From a checkpoint of a small transformer trained on Wikipedia: LayerNorm before and after each block, no biases in attention or MLP.
Each number is 128 + 32 x the weight over its row's rms, rounded and kept within 0 to 255. Layers, rows and columns count from 0. Numbers have three digits each. The size before them is the row's rms in percent of the matrix's.

# layer 2 MLP down, 384x1024, rms 0.106, rows 81-189, columns 640-767
098:137152124125087119138191143085179159054162190078125120118123185108184142102106119141129163162120121104103131103075164075159167104168128120119069151099087110094078146129120124150104074174147147092083106126107075165165101065153116089102091130159104143102189150145177090120133167119098083118129154130132132128143102117110120165068143148158155113147144144185112120112103163078045101125076
098:138107147140118052166156093073117118119106095128114188132109102098066084130129089106117192099194193134166150169139086089077112156198156191066132137131192064099137102161123090070130102096086135113149181139152146143159167129183136167068104093105135138182112113201173143143179104119105132127099133107159138120118130138115117124126088089118112097110123110141090076141138180166156164134105
096:089098198131098129161154158144151090133139119181159112152158126163145166175114146093118111154129122147182148112227128181131124179131128097104168102123184142143122087110135107151103108133144072159083118144160175160150175180154123083086105127175164154112169083109078128139133150121099089109138135178110074143117141102122158108114115129099120121153184140180112134153156101134166110112087
093:152086112090115138065091105149095208071132179174102084085118121119149123103162088164179118154138118137113072100109127177070076122156153142167152097140123138116119143131110102098154112135149066070165099155115111133153093111151141124142124099147096114157159171168153118091126182148135070122094108125135154134103120108131093064182089196170092114137124207164175065153123121135119113061154
101:111112145143136138084093139189166156111164166153108163188136175115072079137122100136103110063146134159164135111143100104193165069092096155130177136127123097142139119104129164140121094122178159171112060088134170099123151156139123082117065148160147129147162138095160117040144104150075116161119150133170119104076185159142094104117097120146093130108105166102190101125134124174146137102142
103:144155144138124136078148123128118170146143166159186111153139109151098129145160148129112114156119164097179184111179117201147109119116162134196152113174109157127136081089169128064197058147146117148161145076081181112119065179138095096160169074113138127141087119098118153119111159132089093119143114156162113156111161134150132112135133119093119146136178065079137163156129088092159089127106
103:098135081082115084167117136097130134146135083102112176118178128149114086170152072149160137108115111191129175108162080098141159168128107146108142119114090128112124128055092094126172149095149143094096105108122101122139178208161137060069114188136112146162162148117141179124128084121155148164127095114155149129103080119122181098117088168159076147126163092157137144120122107184127106139169
098:148153158118106095102152057153136111076047138140163113154159151125157100084098154124112101128111141102097135111141116124178121147161207096126123136145123081138170089120132128094079130155074169098116099161085093064077138086113119121066088072146131100117116218149136094085134152145179116094155058100141155184194147092120095108129148109157146079125136067154088135164126127161086104113087
098:125143135040139123158158092120137137140132118183162153116062146144125119145160111049110101114109142122092114138145145172099124158108125134158137141075103144077136056121107097149098139094188146125129132091160084111167134158118130217126109132097069140158140130164164109152054111098136121085120093140153091155112136164190152120197124127122148140166161171123117115092135057104064126107111
100:128133144124150104132130118145116141072107157119103134120063180138183144128122097078130145150162087095073044168097091166156144152090129179169176171077088089153145177091125115146161111192173151122119056167169138148059142169234172206106175124110075078154179119122131094202107160100108156092093156149140053170146148059133121151118098151116157067144110137140100158138095135113155114084126
100:112155091136148130083111149095141127125128115087095092150109158128148100128125103131089150123156136136128158113121091203141143092103069095096180090109139177136169168089126101147096086104092094096153062124128070135085125118096105131144196123097134065090151139153175180086060073119142131107128155174099133088168168157090183136134105114065101116148181154111139144159134075183205122111151
106:141177094098106096091191142086141149111147145117052139131137173106160168076193155185126175114183138153113116081126153082115138151134155130124146117150129126138151139098125121167146222090151172137131151120138101154101142165133152112130164120114115125140116114177168113170120068105152108134098113147128169119152093181119108111118139138097123093123166142165133129135125128088129156209128
098:111161119083069153121127093165120128109139136145041137152074142141110087156126148140175146166103119163159105070078189139120104071121128144095156151106164134116188137102139146137114140180131127150139132057128154118098122070145154169107152121106133190178088127133111178131140112119133160180117130177104145154148118117138144073111152154120089143100107101087175089121076085111169116138139
102:091190153088105132125122153116149077087105116139118141174154166146131146157100120137096145114142161063113113122112146162169166038121117163171097179117153123147138125087191136135145093144100090101125116145103114118134091143098140210127127138123127151152161089043095140095116119143125107149133128123111104103172119163128128101142109154082078093165188129167081139126116105151090101101164
106:070144104115130107128139129153161135150134162095114183146154152148106129193166082109100160105122134135139122099105171196148146153113062159136131157128111114103117127101129133168090112095093150094113162201130111123114095089137181115072119154122103037122158116167117085111166157170121108196188141183118137082169116099113122147143082136127104091127082182241141103052092102096123104159083
098:104141135119149122137136159114114143071117192163148113133088119122105133129150125123166148122104137136128153088095079162157121106196083106104160124163107124150083109142197127124089057124117154121103167128170140095169137133050076161136188112111214069086120134211195110152121099150122141117115140147048117140100102135125065118100052132105163147116197158107103144149133158125093136187139
099:135142120154135072068193144082142116109136127050108111146143097138123082087099154155150151110100115102189130133113114144112148149129102178120151073125137173117117121152136107151186189121106170179118194124177144153164104138090106137119129079155126126160130133081101131059093122148187166147164126130104137111090157118158111120091053112119145157136104124161119076076162138182160143132139
099:172134125091132142092099141131139113086076130110182109162093134129147110152117146175104088139099178138120129090201111131143122087079135114161144113172133100178121115158155142147070154093124129161133131106090138149184063148183105102095144107118136138178122138182114142077118132132150123123165173109149116066122083145132098164079147127053187142151173126078078140143143086114175121191094
098:124131157124110117118108134145094077168159102106155086141119124111136106129050123148104141165068123108127095127072144140063110150163168106093094188130130133143098093068136151067103082115143103124106132053149160132087159106136117210178069063122117094125147104162146167129114106123138184130117120184151116161128158141131194080162174155116139118092095111115099151165132110080139165096143
097:171094142176102094142119147209156124087158121143149083073116121139089092121127160126135124074147159179182130107161075122136091135126105139099140150094212099093129144142122127115136140140124141113115108128151086153128107108196132140104087151129123146139147043084144159107148102116158193173098187176115152080124089131084137105070194162117114126119071122145104139168159091147059167155154
103:109172056120159151105135086069159114111147112154193087142125126145159143109086160147144050064150127138184108128060116118072113150108161151191124153126133131175161160113141184092074143086100139168160167109137131223132138090140107081128172134154117144093148148077130048107142089106149187080151111096158141085103077057106114147115074066171118136097090144120118066134174074086118098115100
093:123093081109105184194124115161116141073126101126140111065157163132159110091157121157151082179127089166097124128136143108162106170158141094112060130155119149145106167169129119105181142180179122167173122164101088116153154114122175152136144125121110098115090129108122103110161159116163148164139120133144178110154187147117117127147131113114136143117160127169127109151117159148148124084111
101:068100196137124171161140109109144110117176175143169178179180170125120134129099155104133111163139156148107059117059134088136150152176143143075196053109153167135104196100178141163144128094191180091108112129162159119117117130093138143115096107124102112172107091142094176108124200117139129154102125121082082120159169126141104094119080084096132106152142130117127155149111157131095112136099
098:189085128126161157127075157157064149083172123117197103140165146147163142103127119134112089158133116110118220133159129180082152161131064135088190143159121118183092126111151146196119146116116138154133179142130117141141111123142156120155200141056144095151149109074150101080178164204134163119067187131131143053145085153082175115127130132051149119172171140132124127140160092177149061080142
100:080189077132097090143075153132164118092130096080122115103070115132170090129120136155120153100151098097157148117108148142110184149146160115187118112093167090112149091132111193151149127183131101137119110151145121112189114169097139117117143163159131065186150138112084150195109118125159155150120118151133201143140103162141100068105083122110083128093164100116071086113182152123189126108132
092:119082100108101159116114117107079137111168182133149143116114090144144144097084085141176140113102101091126156148101156097186124137154096156130086104116115135176094118099168118123137144146116085096115139140088118176142093170167121163112112123151116102135124152058155118082136162149127091147121115158134113122140087159081113074097164177129133149130193120152132093108146073138146155093132
096:137115174097128135134107121151141128084143114160133140124102143155120173116128174153133113153140114136136057122174109118118130155136092098104125126138113181149096131110081149144070162134088127136178126142179162129139176078095086117097057145156167146149129062117198124108152144079175134118096146126160147142141156113067142112078125150149122079122120112091088081184170132171078171131117
102:157140137150116105156094152120141101109107150109134105116092138179133176152073149135134117121096117120122195167114084113154131188115181125158152150143108123136140188116167101101142156107107174134150136115127117067147099146178131024064100145179119143159194175102109176150092169089121163106160151150094156132196115092093156125115129123122134135099038078107141116129172093183097151156153
096:117102182205082127061115172080136140094062172150186139116120092176146154139100151120131086102111083136140053092210141146150142137184101137128054110145123152115157150120141083140074116071084128131176143119087163087201134097056143124143175118157090149132083084077145155081181122129115154190104152159165171111115132148174150135108152112177195158121064153130104097152163143146169139127083
099:060118118121110177187180130166130108153155113090112170111157151103131107096074109152171108092124148123186075147133139146120109176156067081155106085078137141141150044092114111188116140170106139106183094142120091155166193109115153175147166166149123142133134157131159140090128120080131093062106149113135205115116142147093201053115122156140120155110126116089161122150145085115136128168128
102:134181170134144137118097080167173130100133094120114146090159139070115156144072145150162080127168156107137119134154175182100143090145154054153091125132155078108129085129094209124100110161124096128135120138075112122143125105139122123135069165087117210195101144083100160131137177104120166168199064121081110079158115122140145154101131190156102089089086108144124139151161145096099080104177
096:105113101139035150099083107171096127133117078125115087130118098217133153142136133126125105094130073129196134097121106111140132095124071145133136132130089149124151143151139121166161206083171126154146154085168135109154130155137127165099174096128169161139125143090138087125152094135137137127168104142116111160193086153117114155123138119101180139078068103167114139172117166061128175119136
096:134146113170142143099155164114112103144068135199166130079144115113155105091109080166121093145106127128144096141236161102177139132145171158095091112144130138140076098130137155208086128153180135140217100114201098093104140185175145101132147155138096074162184170171181165152104155107143176078139135161051132164139084176146129098107086121148194114126117147140165171108140135081085145156130
100:125153152173084124093162135083099097152112091169184105167127093125145148152128109176165156144078105108143154166119151118137139139153179111112053140148161105073125157157160115127119040151099138126102097088128107109165138222143161126151155155079105144178127067128111137108096126124105125103130116131148125184097152150147106144142116116138134085131115117089143157179123086108112148153133
100:102123122124136202111120123131139125161126129096162132137184142130144156126144135097144153130202116098168090173131155128131140095137187188144112133123171107136090221105127146079110102116098090185128106116139118144140176192128133105121088143162093096107181086114095067080061170126128089101143139157207174126145191102131097144117165097150089145107203133128062109099092118152122114170148
106:163105165085091117099103107096101143139156138137109156115175165193177122135144122078117183183138106105089045136098163157099110138118158160152123148085172160106118077085149112117177065102140039165115166130109197097114112132124129096158152110164134099151179118095162110130110194142087116143136118095180112069204113126127107173194156072170174145149143129125131058043126045097141148135171
104:090130155129142137110128172238125134130118132128087140188150176116125094048179103115163204097124150156111138061163117099146111144135161129092114132072104170085096099100178140137133176110103132147157175080118205006110146081111126122151089154159119117119139069114162126170102101109186102197111081154139129100145142158144090161109161052123161137152163094110110126131156153138140160165098
105:145114117142130089112142100099133136091088170072156174084141143120148122119159117149135106169145141092052119100104170065142095160133159150085157165109095139083134130151096134133118128109153181099083095132130106128155147130111110143137141171175120138120154113141136085137185090172109097126116108136096068116154137170165051116148198109123154146130126165137227094101136136144085169106135
104:116124139146098139065149146195163090156135112136117196175132085194168103172128191163092131174097089146165147114165175058164081099068130152147168173116133146090098144173156174121133123116143173101115143088118134130167163107118152106159157206125152124104101151086127114083155157100082088070125099141123141154099102119157112085145097095135115121117169111093120199124128065137149141091111
101:084103155096126159106153136123129092112130156120104061121154108081156122156172107112143123145146119137086156141125125141118212134104083036100110209156145174196089097080129139094084169062128158133129099102115157100177119141182148168149152144127173114113135095104148127104174169099209056141144104152120182174123155160076090112152135128133086138146137137143076120116088136165156149135114
097:120131104139111157163132107158112126094123131120132139147126140125117160146157215133092122138066171119165118158112091154131112158101068160123162156093164128107113168084145169151084136163155059135144130151182156133117125150075163146114161137089134152157126160151138113074145146157110119116131121093152127165104159152129146118122152108126085120106119154105176142138130178112133093139154
101:087143110113173107080121103102110165095075095123109146151144098108122141077087089110142128119160154189146082097140155054172100160095099111142140163125103075110086123128129119075096166111124132172052166151139102096095137086138094184172094155166209127124152131137103090107199160156059191124141127123132114124163086157141096135127101099081092165144137098184099121104172183144152109168114
101:062102139198188139141133099156084118130122073101092150090178166143089097174125153136094093115143184110126137060111093089131106121131162152132109186100183157181131114127087102111098080106082075131131090121141112166127211137124192090112109164126092087147116129171188130136162120111130120143132158118114128116142206125103104145136084162132132060116140129124169097059070140133113120099157
098:143132100162097149096105127147122122107080100124120120146168134102134173136087112121133151123116135150098187150094105077087144115204154135107084137109100121052111135069192076102132192104118007132184111137173103153156144139068118122133114116114149160085115169147084107123184151124142181075173119064176084096125136082097133110098088115163108168128134143132152169168109103147048074173107
099:082145135107122133053117143168169140188159159170068135093126148071076101105148104105131128059121146095075119128133082184165152118167133109135156117133171092103119119138185165103141163228120136099169143138141136141107146105123033113145107139164130128150129134101127138130146078103122145143153118103195175124145179101118147158101086141097121132091143085096149121139160138148139149133111
099:183102186059147152188125160055165137135135089137107112111100130115178141128156143149192106157087104124148075099125122095117137176073082144166074100150164182084083145179209143178128102101152179162151160185101127114172135183146098092047154088124120147114086136104102176121125112213144104135054104099125201162135134112181175125085164180156146098130068159120112112200104101099115113155149
095:086130118112122083130135163188158137078088161114071130146154120102092134154172136119085127117119148123179148115159112156111112080081117118151138090109139118104110090098076142169109118086106121068132109110134170097117128109144145164155135101197187196121168123120148171165136147181066147163115193122151073117173090139133161078152156073096122118170030118143139132131137142168176130113174
099:117165147086124047134111130115125154143178126100130115161152149145105137161151194122161120119175133116102067139164094068126100120073148148151153121102136122172096119092210075138089091135124149109130084106174135092097121165129136170086149153197074093137172104071101141147131069116183124161143209142147113187085152141082116112108158158199142145105153113085088133103082161098108066097109
102:115129138135142107072118165155152135174081121114093097122117115120112121075145152180099062125111126144203109130115109109129118126089133132166106137087087141182116145107124104144048156134088157114109098100166179145137096174143165157186168102147147057096104122088223128160167090124153112094063165092131129122108154094156108139140119152114119087147123145139135140127162150127118173043100
102:178123086134130112058114123161168136108123155145138169107099109183145158115091198158112216145100172174127088125180120126068153159134126166112132096082136128163121226126096132077104078156085161075181115137083153101145107134121147071132071120165163073157178124126152124165120079134128155142148118159195183120190108142097142126111113157103105115184083143137147097145141086143161172204089
098:124175201116087120127133075114113179107146122135125157162162149066142139128111153140164116075156169160097133141096185070177168142152139093186169090128116132174089189140127123121164078111105101164113173131111115102106121112079154178136093152161146116108153148167110157088157149123131107172155128138113130149152117104130118124095137060130132110116138163116145111164172086087160073108069
097:035121108150156087115123162147103189116134143142129126111125119163148164163137095109148129060090072145129122117144161107139115090158171126189120158138119125127101135142147090169078169143117145126129105121124070124086123095152074196101101122104153184036081102125123120112120127125088115131057097150108180157119157109083182133111125150096065141096047109120127149096169162142078163108105
106:086172153159140136126141104124100129102112162103085142130117073133129123115132083119137109138150144082140148133128136112146099138120048118115123109133129164164121197136188145201121102133089130156135131140139140138152103138039117156131103145170057132170112153102075131141119127170154161161103106093116150133153103187170216080128074106108178111163116131113082108156170171106072137179131
111:122110083147130177144187104172121140149152166135189169061152130180133083139210094158134128068160108128139116131078140173140156186136068117170147127166049138136116103108112133129171146202179122117095138142107126164124193132160120136059115128109141052105110130127164114138106127205128127097125156126104128097180041129114097158148163142167135143143146140166111157095078184159098096149113
102:102137126102166117106174120116128107113159101116111123133193098079119107147074090150149181144079117158161142092144119094148141089113141211083141125077154162064126146121109188167139143119107110158159118120136121122127156154128133141163116090139111176143110122147153166114095097158167100174131105154163189129084168101131078129097087186179114114140158147128128129104113179180118135136052
098:146105076175182154118157184121152166148133109105107192097096164198138139105161078179081135131125105128086113182154113164172049107156190121131154137140125125112182104119084091103100142115113099112151126158101095130183175117129106139097174130145146146099148152101158117094088092136118124085120103042089133124156133192084099095160113105138112058098136151123111196201108139118126114131134
097:109175121119063132111145126117189082139099082076060185111156091156115117094122110122100143142089172062147120108136199172134158117188142121132102073087120136141149054180111167159153092082130109127148128136166153093091144131108147121129121152114126127111102121105103101089111111126088129104093080116150071115144115126148151145113166143107128128107162158112160173110168186143143096140088
098:154138209116097137094116122127090110117106118118190075105139122150088138057155142166086116123127165088118091145135100095131161129140147122107148156163114174166163080054115115130078163185152160148095144142109078142144114125128180134122166178183171101113135139138121108092194076091144145152141132146126117099163131111026092137153152182142131102195121151083136121190121166146139140103084
101:111109134128148131129088167123128117127138172140136059172103081143115171128094123076148178124157095146144176162079159143110120131190165159191187120132122099082147154149097121080110165133080133079180068152162135125130141134092120147124109157099175137104119113068118123121128180106172121095109170067110133095134161140156171102192162134085163166149099126166156140068143099194163134139160
097:090136121130162138144128143119056138163147110116135160158077106060128132080190154090146139184188169156145120190116151104142153211152085167163157107148133123071107145110095157137127168124169118145111185079124118128156097159173083157215105140119130143069107104108159096101175094062149149114114111087126087118122121078130093058164117157156151168111139068160132210057143140133153120114116
099:093103153064137160148137077112123144149143144099084184153116091156139155154185109095094158083112158146135143118088120105082126143117118114151149114131166063139146147134176104172130092122116123095199125113104116168132103095119110116116085127097179183108124086152075152134081088173117144114109125147097116127077125125148172102146156147104139163122096185158149156120160124069065151106136
096:112129135128160176088086147117115112082096090096194109130137139179103141133119130141090115151122146167114086110144117167135160137096090055139090102119180208091140143120119143154132148108115081134128147178172117182084126139174151128086123143102165097124145117079120162093166151098161123121136172097075133126103122094114147118147158106095120155182137090123117128130177122090209167032143
102:095159142066132124170144083122081108065133035098115134140185116145177096114146088108117160132101132096127138128111083170128074131144084072119141159187117095113154067129062108114167073103085082117144106139163159158136100137160098162120090088087106136095123092081095159133159145120061128080096114089164111157137102141191130125108129129129080131116153139093138090076159130120149091104130
101:143099135126102113070147119145111106131059037119177115114141136206160118164175087202126166138141131117124141146113137119134127091122138167193186155148167188147135116088129088075128155151147154133154164070069120150134102140120112110102195128098071131133198127150134060152135126100108186135099125163145153071184108138101159143098141129128111147106133103152098142106116134169143123095169
102:135107149092119173136149125128123148092131110073126127153131118098126143206088105131117124143105152112140129149092088150097162141140149115148161193033139119167145106110108182139175115171121139119142165084112129123149116152195147137122093104146081091125148136126093143115115136125171134116125145175142149151134106129094126165121117084144125168113073102095119157145158124123154092194105
101:191172150089138153108094135133162166171128089168109095151182096104153157095112182129165137114159166070139093130134133068153168156113091137217115129099132149055152085166146041068143113165126137142169112158169161114103107151071151182144138114116076099179097154123107093185090111128172118138124165196128144105132122140139205058202137182088184113148065076127068139087126167097112096168158
104:100102231118134115131110090126107088070128111119130089121072153150135148155186111165151117043141125155150158121092111163062159143143186134132105093110067151157138156155126159127155117100111137094078091166100093146081113130060089100115134122102128161086123130091144096095144135162120114147104107120131164157047059078174107162110172106154102131138133140101138200154133133092154102086143
102:126124160171162060124104162111202095141119152191133156168118105215119137138085109079109120120211061191098153080155153161161158152126128099161090109086138126120145162130103113116127125166149072181141182173143109163113148110175111121118144131129093131136133154081119117113127140143174058118147105150109139125103139122171118116119162145091071122183136163141102135120121165101186089164163
096:146150125175145130129127082141185108124113053109118101107081119122133078112115130101099114110162130118123185110147095118106147111125105114142104093043127116128117117118193117122120140038096091151143105120124089097098138076160140126077184117155151149133151103178102118114140074216157091102117082183178089128137156094135140106157109126104100149082132138116173140148141085122181090129109
099:139118168150174140035122091114149151094126077138129108151179134073123181137126104173088118134119135150103068131098109115145124172124161165150108099042152125142127123136123138138138145119111116170127128139151204122110146175116116100140125064112144155114096127157106049113183110130144121129097066172086154106062140143081130084067094133120117099168181073116145100163132146068174166156095
099:122138126133106110096102136134154099121116166169062125100122151139146114125191171111136136105130156145141092155079102097069107138176112112141130137060155144151134173159170168150119097123134127130093172141188193113137099117041180179112131075114122084105188089072122116189148154144112109150076181125140170075177127122180152108090124128069192191111092178167080127143166103149103141122159
106:109142153129183197056127183169132157119142160156157093108137121091155142156124125123148125126175185097116022069109154170113125120100165112132143125142076124117094084146136129081078089147090118066120109113095144104095193148139095144201107111132137159124152099151188143141206059111115105136088104100136109077116117097160085172111151151113150094122128151123125127088128115153121103164107
104:131095174130140145061087186087103167115113040083177123132104185106140149139096104177192105159093090182161093096154079146123116110122124132063136148170134111142160042141131060144135124093098119152134163071122219136132171130208129113166131144117146154071089140098177070104143080168102147129091118089120106163109154158104122135078162076119074083156149141096103119152156122142117180076195
104:182130201178147104158177147124104079130129168123149107124099173066141088227121110118153125149115089117104142094126128145099118096187141106125104110085115151141099127127175140116164102159155174160188139134155162125119082139127116155110135109136124146121095143085135094133184126171086106127162137169160131146104162140087126107123145180157138173140107113163110113150086131106111092086096
096:106137202232149135125168094101161128174094122090131124122066148099120103151173173147144140145125134155128109189137173134108120093101116088137161165092094137146084115166095165179110074056156067156173088132130111153097162143067104103140104129168080140142140125120166125148119094144153153167119088133130165138112106122144089140147098103083064168142146126145138156092066131108053125140110
105:122105149069097105082131160129081135115102139111114144101177160117142132082162137130085118117149049102116095076136118130112127132116152124157155183138162152106213149153142121143143130103071153132075184179134128099133108166146097142143142104089127105211158120050146086179127146105115136136142070085111104163114096078129060141186116116147124094170179121117085054155143112133184097150158
100:113145145084115075182169113104138127132105129066052126023131148094205150071159130094156150097124150147162129078132118089105108120158113135109157146131114107107168182184110179189158097132071128113134138154150097178077118130072123057068176169162125140153089117128140097147125123168135096123135120120149196110164049109068118157089048179128191126140158121107107143158136122099121158119185
100:144180097147113105182116130116140128101113088078101086149108126070134073112177096159150164113108177142075119177147149172115136172133126100086136121110104086137097172156158169108167125158125144095139103183110173162118122111126058121110170177112073112078148141165076093140146115104138173134108103196053185131156169166107106097142142171135163099131129114089154178124099082132130102129058
103:195106086101147107091094136131193051082104070132121106119137132119137167121152104110079106076140110162167092125142160096119140148123106128085119111131108074132087133134133151174114111103145141087123100130096130129146169145136133066117140142088158173097147098126149109121183096107193170103071139149195151161151124117050156137145163158123092085142156136116102098104197151066122069123093
095:143145153141118086085105120059159127136148133127156185166119143123121134118113155157175112069130136179091158170101074123145121168108152159108106154155090093133125066122153131143102160158119140090140159137120169126165128192073098107066106110140104078126187147108157161143117156073117109144126138119167102143202106115124119130121151160135165153115095107116170105112092086057037114103148
097:129129113078119145113136113129086098108093147108162120161133122107119203087079148132084155149122107063094068092114180126157106122113104144168084131137153147118125114068053140024166140169121128096145143112168119073138130098159121163123100139108143103154153114139095110123148163123117109115091117111106125139069135107146092129175097149140142136153096095113127098120185145080177101160131
104:134155123147146159082161124162105154155141111062132100090118082126082114146147151152170122150163107138152129082116050155112095132170201150145118179144086071164141149095094167055093139187132160127152170088147101135149124121184155095084104160192153130184134075129139146137101143153066086115131107148147141098067218166177149074135195103143136148102137098136139092185139146128055148171139
100:103167151146167149111165048117078174168126030121105065059115161127131114133096150123132148050144098139091109137134110155146108133133133166088139107144155131149170196113138122072157071142038070152026108140176099101109094147102127094100136103083139069130091177132111069123188113134124082169122084145086113153059146104105081110116147089186139161174129099104132168142135116081132158116181
100:110034170078144118104125160107157126115156164101158087112135102088099145113132140116142042185133114153127069134129131068125086133174083098111150168173137072202122146099119108068108118151100142138102143114144170103130091082094141130139139130083196111089112137125152074122134103128075176137146134161131091121150086144140104120105129062136119113127133157137178127172156094119115150060136
095:176127128109085168143064148053096088163179120103115100105123193150056158114146093133151093123115123127116180159091139083118145154146138156151126179114110170144147172110132101190151141137134123150117107212157150207136087152160123133140138152066115174092146116175072134147115132182181106119185153127114168111122155074080116147124196127107141143115101164127143131091094170201127125132105
100:186119077182122148118104161086080157110132115099108097189081117105133166137097131144137168109150087154152151128132142133105111157086098155117161118129190118087131097110167147099110145187150092171080132130075102087104154128125091100125185096106118189173094090078101172128159125084071125167135110141120143142119129091153110127115114086145141170102132115125152094102155199094120114141139
104:141128121145167056126145140126122091145131145113095135170147088122133169108111070155112145137078123169086205066138122171151106167072099124103119073134104150154155165123118093119112155127088145105085076118089140157122068138142104138125090121135087115094112149115082117082175129150189124170102111122163163121146182130129099123115131154148145113146205155142168136104082083180175141085132
100:141089108120143104139097130122111136187104166196135155132118082090153105108161128103112119121167171090106144125078048097142117173168088154119143086131126133137128080163098056179141152153173167098111096155137130114127144134150069132093189134130109130076134122155172099146154153147071107123139105104124146090157149135117128186130133174114121091096203137088134143101112151127120127142117
096:094097073196078148114144130126174126137156161106134149140146099199126179138095132189136122133140183126135129144170112172122166130121174107128165154108121173137141071105133110136165118176168146055100128108133141131155140150124097141157103123086140041128132172096146135148135095098056124127107081128137108166156130098178121171124112118105125090147103099135158099156131172149125138147131
097:192172088139096166124083145142106105150161098120104151131118160145140067152175162120130159096168137132147139133140163096180088096155130076098145121060172101152157146147170135093141085216134103100109144162113134153140103133091115124115148092129149216106143110106167143134161114044127157173091135116138112111149088114132184122168059112097127149156115119097165127017079100104105196156137
095:143075132104133169114187140158110116089168100140159148118137093154136169163149124131082143096093075138127070100118133138118127144146145116124158200145186217133114109082131139127121166136126121094140058152143123155248123167156085099148149141093129057092089102081183068117121152096063130104087151152171139108121045098157113108130136132104072151156122128115145120140131144175067096088132
102:119126148141105071166174172138108154134202153143143125152192098083133076084132184094110154137141127107104169119147190135145123126130154130138174139128184159118089200112186170107112120150130097081124118128134121120140127121129124132134098135051133113062098146136140166135163184089124101151127179111140153069130112105089088137244190122118126075107084119106128101106106059129154132125169
095:148074144128118116136155147061084100108111115120108131092076087127121109163106117126177194157182126123118130070132151186133167117115104122118132132127156120156127129166063081143132152188141122158143138112070146161122137128191120114167105102109135125134145089213118151105154114145065127096120157119100117130128104081142167108130107127150097099196134144041083134126181131140164148135095
105:146121094139112139130078157089143159159091199121129165141165159138135103114167118180142142127153129121172113131097131152127126147029135152153152172103129128091148115119040126137138135092130144153113076200120148115134067085110133165094128132142136119112112125119126115120115161064129125149091159176167144146179126146133176068120114099048092164144092097098085139147114124110079162104078
104:197157148118176123113112069146133126195105099173136103074156128130078152127123134128113149055102127092110118113151146132181158119165089118199134081202098143146128094108211105114131104145135137134154162133124105168151058146115143133097122095134160158143138148131130148122178131137129127100113130141097125161098134081128115128088155109107167057141108131130144127120161188146161102129093
101:105102107121111131149149110083078133160122103116168126107177121106096162089149117175121111111088163167122168101178151218125126128107122120079123149201169163189189054137131174107106185061131132135128156173097165161107150127198061118108147097115083169153146148147141121173107120139085145097117144103180083210164079073116131118099078130175097102065093128119101072097162119137148155123136
096:097107060097091155150159121129134090114139160152155082126118146132123209152103122159127112127130163150169111134164133174102136097120139172112096135070072135116184113092060127120153076154142185060118121090078117082159125104143157151158096100061095109144145134092138098113086120115060140172156152131164114106122150113170146073097151131072146156104120156131158153168061139177057051051143
101:108137141152132136147166128078150145152121152140104095055135135045129119135114132134134150115104146128201138129101149089068094189088096095120092153106194143098112171192121029165139155120083144175177156107147120060124094169129189104095145119147122145086125164073121165163111079186039129147186094118075205086082160097131118133149053098115119165157088141073134138034164120141073153125143
101:084110093071105080091126111090128068113129186100150133123179130124123167090138150121138134151151143156166131148102123194099151119123122130143097146138126206133148082163103141141117139098169090148131093163111140109164116087093137138113155122146115088126193191140105130118154171123169114145162162122167098051115087117151102163119108129120144138133140138157123073139141115118139111182102
099:157146123109120172099124095154032091117096126174069115107112152108097124162098139101075141081167141144109138103173196078146118143078118121083185136089172095138136166174164130110121131132134159138148146071143063153187104137097103082124123162118110172205208118137153159101148149121153111153131134128089134128132115122106165141120109140127133102105105082092094136164142090124090135139135
101:134080093173149150152140123124095123121101126180102172144093169146169125135205123167103152107063123083164153153116142090140174119135162121183126118084140179050163045129116210123142150129095121173179136106111145166138133137103159153157106128162118104127119151122167168144092164143166152135129110121059135135153140150121153116129073170153171170107122125143114126088110183138123096146077
095:115172174142076121128179095131114087069146086126126094155091062122179104117134102148169210112098138153098195130125144155152164071147093134122135133127156125148137207190102103120152165143147165112063132106099166101164116083146126103110121125153101165080122135147172109111160161112141179137103125106138112145176156183112090094169095129150020111146097110163161050112024121101138151120137
100:148136107146115145173135079063144140172156147109145126133150138104137131131056087118082125170185132128132075073134131156169145190081116087144136170128125116137133075131111155159135103097119112107066135127111119135074124131111126146109113171106091159116147093108107135119069151170130135110116127130104110091098144173158153078131131109128157098068208099105119154145159110000095127147133
100:133118087053148123122098146127132119098154166146093087158153063105126117179093117141130161130139108124107151143115144162086066143157138136138127086131159163137164167155157129174115117132119114142108108072117156081101160146131158125153153134140172134118144139128168105051116176111088166170162144153143139124123133144070165113096104123142149131073111126039187146120091167140113098126120
101:147106130082157062182127164128142113105173201141125140139074138134114144107101063076081153125129110057072128131100173116126135109143170151107103086140122123139114122167123172115133124154119150126130123151134095103099089163121114128106136164103156125158140082148105147122119176121155111148136090129139084207108106131165114057151145173120103165142125194134117128188079132129097193133122
098:176132051153084164158125157138134097148081107156153134112134107108160100172093110141163099109103129207134099177101137066134101135097174159099094168092121138097121131127147128142090086060189047130207142169133102155110170129117101141136192144090176166140108113174173088174190060113083131156153146099101139133136128127140109108067118039164136125217160127147141115088122139135096119089112
102:129098093114164141140152146135095143126104153092088118131175155083090151154106143088175163078090110091168077098134100175186119136183121137065103126199127095168146093147162100128105137131189173098088149136123122146150096123141096144095112065169090100163146130109117133119149175138146141134081126137095125169097180103098122042156071144127111116134150165134137115119170116159167106149173
095:122151113164106150171128145140189096155173173116057146157129116144120125140122091167138083158131116114148087141130149078069123122124085125089119148128088142138114111124147102127082142147120155105165086145145199145157204123154158102084165143175078144102176097097176092119067109131154148093087141152076093077128145126155146171147125144159124107067120105112132123094102128082113114148185
099:133182093181125108140159081161093107127103156090151125101146067143238142130130117112062158142055185103182194158142174138104118073199143103116122086077129188164112164167203110091108102162086121140107187161134103123118174156096099083124065061128099120171149133096151167131115161141087092126081145179161127072126130097105142154147101153111128100150089148131155076110099163075109137185102